Each number is 128 + 24 x the weight over its row's rms, rounded and kept within 0 to 255. Layers, rows and columns count from 0. The size above them is the row's rms in percent of the matrix's.

# layer 2 attention value, 96x96, rms 0.167, rows 36-63, columns 0-31
size [104 114 114 117 103 106 106 108 105 108 117 113 109 118 107 123 111 121 116 101 115 108 104 109 106 111 104  98]
[[121 127 146 137 181 123  86 109 151  98 105 104 133 123 115 137 127 155 116  83 139 113 136 159 106 150  89 147 173 122  72 122]
 [150  84  95 145 111 123  89 120 147 125 145 108  89 107 111 144 141 159 123 118 126 124 128 124 158 120 121  74 103 137 161 127]
 [130 125 152 132 133 130 123  92 163 147 118  92 134 153 188 166 101 119 132 118 111 122 166 143 147  73 126 148 138 144 156 152]
 [112 151 147 144 144 133 150 102  89 122 159 152 120 134 127 122 111 144  92  88  99 123 117 121 130 152 135 125 136 142 115 136]
 [105 122 110 162  99 160 158 101  64 147 158 144  97 130 151 118 144 124 120 112  85 119 122 170 155 137  95 134  88 138 120 115]
 [119 133 167 140 147 158 144 124 146  94 114 160 155 127 158 146  79 148  99 136 146 170 164 141 134 168 156 131 130  99 120  61]
 [120 148 131 126 161 127 131 139 106 144 126 123 155 158 117 124 103 109 134 160 156 131 116 141 127 161 131 111 176  80 126 134]
 [136 125 122  80 105 152 165 104 142 154 149 137 127  81  80  97 126 107 130 174 159 125 135 171 121 151 140 109  94 156  98 119]
 [138 103 109 152 127 114 109 161  89 130 180 163  75 125 105 136 112 155  86  84 105 112  99  75 118 110 123  97 141 111  88 117]
 [101 128 189 121 139 115 146 126 126  88 128 155 146 147  95 118 119 122 164 127 120 151 171 151 115 154 122 139 103 145 150 135]
 [152  95 125 133 153  76 141 119 131 147 154 140  90 161 133 106 151 167 170 141  90 133 149 146  98 156  95 177 137 133  82 141]
 [163  88 141 117 114  88 152 137 142 155 123 140 124 143 139 115 138 130 120  98 194 168  81 114 107 122 192 126 121 107 126 108]
 [115  95 138  85 143 142 124 180 125 144 148  96 155 140  94 106 131 144 124 129 146 113 136 139 157 128 145 146 148 147  70 115]
 [116 140 126 146 108 143 145 138  91 157 105 114 103 102 135 137 143 161 136 171 108 120 137 121 175  99  69 108 131 106 122 153]
 [133 120 126 121 112  80 146 176 120 134 121  85 128 144 138 152 139 122 155 178  79 108 130 136 152 128 101 119 111 114 144  86]
 [127 146 157  95  83 141 128 138 130 128 149  83 138 140 135 166  97 104 141 104 127 144 129 117 126 139 122 172  99 153 104 141]
 [108 118 131  95 149 140 120 173 130 109 129 154 165 116 159 119  94 129 139 108 146 127 121 155 170 130 161 136 127 130 107 150]
 [124 138  80 121 112  88 159 136 131  83 108 113 124 110 128 141 115  98 123 155 125 148 121 169 132 111 159 137  97 139 134 114]
 [117 163 145 131  73 137 145 121 141 140 113 138 106 131 142 133 125 111  65 134 137 108 107 156 164 180 108 150 161 151 137 116]
 [ 82 133 142 124  95 149 160 144 112 135 147 130  67 103 155 105 115 123 140 126  95  90 170 125 140 170 178 101 132 154  99 119]
 [ 76 100 128  88 121 160 121 127 155 143 144 155 196 142 165 120 127 128 128 136 121 118 133 151 126 122 143 180 130 117 148  77]
 [143 112 136 120 141 120 126 148 129  86 135 107 116  76 146 104  68 111 124 143 128 150 113 106 145 130 129 106 135 101  66 141]
 [151 115 185  75 134 106 155 129  85 105 129 137  91 130 127 105 120 120 149 114 135 101 121 125 158 153 112 137 172 161 117 117]
 [127 107 156 129 139 134 146 148 115 143 127 131 158 132 122  99 125 103 132 124 105 128 111 165 136  92 135 162 133 105 150 192]
 [101 150 103 126 133 104 130 114 153 107 106 111 120 158 100 174 134 138 141 152 113 107 108 137 129 131 115  86 116 136 137 112]
 [105 125 151 165 128  98 144 116  84 107 116 125 151 119 156 107  61 175 126 126 145 109 154 142 151 122 109 155 139 129 115 105]
 [122 154 122 109 126 148 132 131 143 123 101 156  98 112 118 129 158 153 144  99  92 132 116 147  97 143  85 132 159 111 116 121]
 [121 141 109 117 134 137 109 132 120 113 108 121 138 122 118 147 117 172 134 160 166 100 128 157 112 142  83 128 150 135 115 126]]
# layer 2 attention output (transposed), 96x96, rms 0.151, rows 36-63, columns 0-31
size [109 121 125 124 110 111 112 115 124 113 130 118 116 123 113 126 123 126 126 104 117 123 110 123 109 122 114 100]
[[148 155 102 117 139 126 110  66 168 157 112 145 144 114 158 114 123 148 134 102 133 141 158 117 111 134 144 136 140 132 114 132]
 [172 154 129 116 129 109 119 113 121 165 153 134 142 190 154 144 102 113  95 149 135 156 129  85 125  89 133 146 118 155 111 143]
 [171 155  94 145 165 134 148 153 137  89  99 103 162 121 106  90  85 124 170 166 142 142 128  69 156 116 111 139 106 143 114 133]
 [147 123 113 162 100 113  71 125 111 124 128 165 139  96 141 132 116 141 171 163 128 118 148 147 106  83 115 145 128 133 122 153]
 [131 179 160 151 125  90  90 159 164 134 108 121 126 131 128 119 123 112 118 121 138 138 113 106 131 148 134 140 132 160 118 118]
 [127 106 160 107 142 113 122 112 137 122  89 131 137  98 149  92 128  87 183 114 130 127 134 124 123 131 133 133  79  76 125  87]
 [112 121  58 138 102 113 119  90 122  98 135 154 137 131 120 105 143 103 138 127  97 149 153 151 126 125 171 121 106 140 111 159]
 [102  83 107 190 160 169 159 134 142 145 108 150 168 163 175 172 121 110 114 122 145 104 132 131 127 130 160 145 130 130 143 137]
 [118 127 107 136  91 107 133 155 106 140 130 127  91 167 138 165 110 113 117 137 162 172 104 163 113  80 149 139 129  95 121 127]
 [114  96 152 130 102 107 141 130 115 157 142 150 137  92 148  88 135 116 124 153  94 104 159 102 108 116  64 144  99 122 165 182]
 [ 79 141  90 168  86 127  78 167 171  84 165 102 105 115 140 140 143 108 115  92 130 129 114 141 119 141 140 155 124 107 140 113]
 [107 136 126 123 156 174 129 123 105  78 153 129 124  96 142 171 143 119 101 119  81 137 162 144 113 101  98 146 139 148 125  70]
 [131 149  92 164 118 115 159 134 110 143 117 162 169 153 116 122 118  93 135  92 143 143  82 136 172 124 145 122 133 148 140 114]
 [109 134 176 103 117 124  95 137 121 112 153 199 115 150  97  85 153 162 151  92 163 128 121 144 135 150 150 144 143 147  97 125]
 [130 114 135 112 113 174 109 149 141 135 173 140 156 184 106  98 126 165  97 104 112 162 138 117 148 144 113 132 130 123 120 104]
 [162 160  91 128 145 139  86 107 105 162 109 120 142 101  75 147 124 143 126 128 130 126 176 138 119 131  74  98 158 109 132 138]
 [138 171  94 172 167 119 108 126  82 158  85 154 143 135  92 142 158 127 163 121 121 141 121 117 161 118 131 125 140 111 145 109]
 [107 153 116 148 144 161 163 174 116 159 123 178 119 108 115 110 114 171  90 106 110 100 117 106 158 117 121 173 148 159 141 148]
 [131  95 137 157 130 114 143 159 152 115 141 120 116  81  93 135 126 137  95 115 112 129 123 113 131 178 123 118 185  93 123  87]
 [133 136 156 171 185 117 135  98 144 115 142 121 153 135 126 151 136 137 131 142 133 128 128 152 125 158 112 171 150 135 154 119]
 [181 116 120 105 166 161 123 177 147  96  89 123 139 155 124 111 171 144 133 121 159 167 132 121 107 144 134 112 116 121 139  94]
 [140 124 137  82 129 143  91 142 107 161 120 136  59 104 116  93 115  87  96 165 175 125 118 148 116 167 175 106  92  97 137  91]
 [135 139 144 198 117 121 106 120 100 134 167 180  82 128 134  81 143 110 159 169 112 113 119 165 128 141 144 133 130 109 139 135]
 [136  84 119 153 103 151 160  91 104 110 117 183 151 125  79 125 181 138 135 110 167 187 121  94 136  86 135 133 120 139 121 118]
 [118  96 137 108 113 189 160 116 104 129 137  88 162 117 139 136 113  95 149 139 149 126  98  91 125 141 134 157  97 137 144 124]
 [129 102 154 111 153 106 118 148 105 137 132 130 151  94 141  62 132 118 104 107 100 165 130 110 140 105 118 165 150 161 143 128]
 [ 91 163 141 132 140 156 100  79 131  89  70  90 106 126 118 137 128 149 159 130 121 132 122 156 109 136 126 133 136 117 112 133]
 [107 128 125 126  82 137 139 118 135 123  94 123 129  73 168 115 125 138 140  94 165 117 100 158 135 148 135  83 118 165 125 153]]
# layer 2 attention query, 96x96, rms 0.209, rows 64-82, columns 0-31
size [118  92  94  94  95  98  94 110 100 106  90 111 101 105  99  88 104  93  97]
[[135 128 143 148 129 118 119 111 160 114 112 162 129 154 111 133 116 135 114 118 119 142 172  99 152 105 123 142  87 120 102 138]
 [158 115 124 123 121 149 127 133 145 153 149 127 124  82  95 128 141  96 123 174 143  91 128 132 102 106 109 135 162 112 129 142]
 [116 124 127 133 140 133  92 125 106 124 115 125 138 150 152 133 156 144 180 150 123 122 147 123  95 109 111 163 154 153 126  81]
 [152 172 118 109  64 118 133 112 135 153 101 104 128 140 158 136 159 143 126 152  99 132 126  78 162 138 133  82 113 146 115 106]
 [103 109 105 128 113 103 120 124 146 141 143  88 128 140 132 118  91 123 149 138 139 151 136 109 121 129 128 167 146  81 129  92]
 [ 82 157  68 145 125  89 167 140 132 165 125 128 140 141 115 115 141 101 171 118 141 149  70 114 166 141 138 141  91 150 129 136]
 [150 134 128 157 174  98 127  87  96 136 108 153 146 136 115 141 112 117 123 128 152 164  85 140 131 112  88 133 146 143 144 108]
 [161 129  93 120 103 148 123 166 125  99 135 118 126 136 136 164 134  86 121 151 106 108 113 140 121 141 130 124 137 173 137 111]
 [139 102 119  91 139 103 129 100 135  90 160 172 111 105 106 105  93 102 142 133 143 125 138 165 129 145 168 114 132 133 132 118]
 [127 131 140 158  94 104 103 120 105  75 122 181 156 142 112 142 108 153 131 116 141 110 140 132 146 107 117 171 143 132 159 132]
 [148  90 133 107 170 119 126  96 130 107 143 113 108 102  89  91  90 177 118 133  95 128 183 106 141 117 173 131 126 145 118 170]
 [115 113 146 102 115 166 130 149  97 136 149 164 138 143  93 102 182  90 136 113 103 141  91 147 177 117  97 110 131 117 108 151]
 [116 127 140 151  79  90 133  89 130 120 109 119 125 104 190 155 105 124 128 133  95 137 144  75 108 155 172 126 147 163 121 139]
 [119 135 122 119  99 164  92 153 116 129 137 114 134 134  82 106 135 134 127 123 153 122  69  89 117 120 151  97 123  70 129 115]
 [144 144 131 146  91  75 131 159 145 107 135  97 132 184 135 136 136 126  93 128 128 143 127  98 139 185 139 108 126  98 145 123]
 [132  98 106 121 125 121 113 100  86 112 136 124 128 134 127  98 125  91 119 122  84 114 130 140 149 140 133 106 142 151  92 142]
 [192 125 111 112 101 136  52 193 143 128 141 107 117 125 155 121 124 130 113  98  99 130  81 159 138 144 121 156 142 146 129 174]
 [128 137 195 150 100 136 161 107 131 122  85  95 142 139 132 182 143 108 136 146 142 147 120 138 142 140 139  94 122 131 128 155]
 [123 135 126 167 172 130 134 134 139 137 139 111 110 115 137 126 139 143 119 174 155 120 126 148  79 143  88 100 128 119 138 146]]
# layer 2 attention key, 96x96, rms 0.219, rows 64-81, columns 0-31
size [ 98 102 101  84 108 101 116 107  96  93  86 102 103 104 102  91  98  90]
[[102 136 107 143 180  92  96 122 121 117 112 134 101  96  90 137 137 131 171 110 100 117 171 137 110 155 139 181 109 151 122 116]
 [187 127 130 120  94 122 133 141 111  88 142 161 128 126 114 172 142 123 102 134 138 137  71 114 158 121 133 123 110 168 114 132]
 [142 110 164 146 128 116 105 141 113 124 133 128 144  89 153  68  88  64 121  87 120  69 133 137 101 140 141 140 159  92 183  87]
 [123 106 113 104 167 167 154 124 112 114 114 109 122 116  73 106 120 116 131 120 105 168 120 106 110 149 109 161 124 136 112 124]
 [121 121 115 140 164 131 158  91 150 126 122 110  75  89  99 134 107 120 110 143 145 128 142 145  91 162  98 153 154 147 109 137]
 [111 137 128 125 161 127 123 101 117  79  99 149 168 110 119 109 106 131 114 159 118 166 118 124 107 149 122 127 117 161 124 143]
 [106 132 123 106 138 126 124  94  75  92  79 112 113 119 141 184 106 163 138 133 137 172 128  96 137 165 139 132  93 138 116 135]
 [110  89 111 109 115 174 152  76 135 141 133 144  77 165 126 116  86 109 107 107 137 102 155 147 126 113 117  98 148  73 130 136]
 [ 93 117 105 107 132 126 132  86 125 107  77 113 144 137 136 140 105 142 154 100 140 107 125 109 112 102 122 130 134 164 141 124]
 [161 104 134 105 121 145 129 102 132 155 102 115 114 123 175 131  90 111 168 110 107  87 149 133 122 130 167 178 157 122 157  93]
 [134 164 107 153 125 123 158 164 156 146 123 126 102 117 107 118 118 156 156 146 155 114 141  99 131 147 155 107 186 129 134 148]
 [143 134 132 143 104 155 124 159 128 186 116 151 116 126 166  93 139 114 113 124 138 125 146 156 132 139 113 105  98  94  72 135]
 [105 116 125  93 155 130 111  83 142 117 132  94 123 107 105 119 162 129 113 140 163 109 135  93  97 124 112 117 132 164 139 150]
 [125 118 126 115 122 127 100 140  66  78 133 148 113 114 108 103 113 136 137 111 122 116 121 132 100 137 144 116 153  85 101 108]
 [169 141 117 112 141 120 111  98 118 158 126 115 137 105 102 147  94 116 123 144 101 151 103  83 142  96 157  77 121 104 158 118]
 [140 181 157 131 134 108 127 135 134 126  99 111  95 130 143 140 148 134  91 138  72 139 123 110 131 134 153 137 162 114 141 188]
 [125 168 148 119 152 108  98 112 117 117 175 174 155 157  77  65 155 142 111 135 136 116 156 114 152 117 118 140  95 150 134 157]
 [ 84 165 137  89 139 108 108 120 100 160 140 128 124  88 147 142 115 125 152 114 169 120  72  95 131 114 134  90 125 144 125 116]]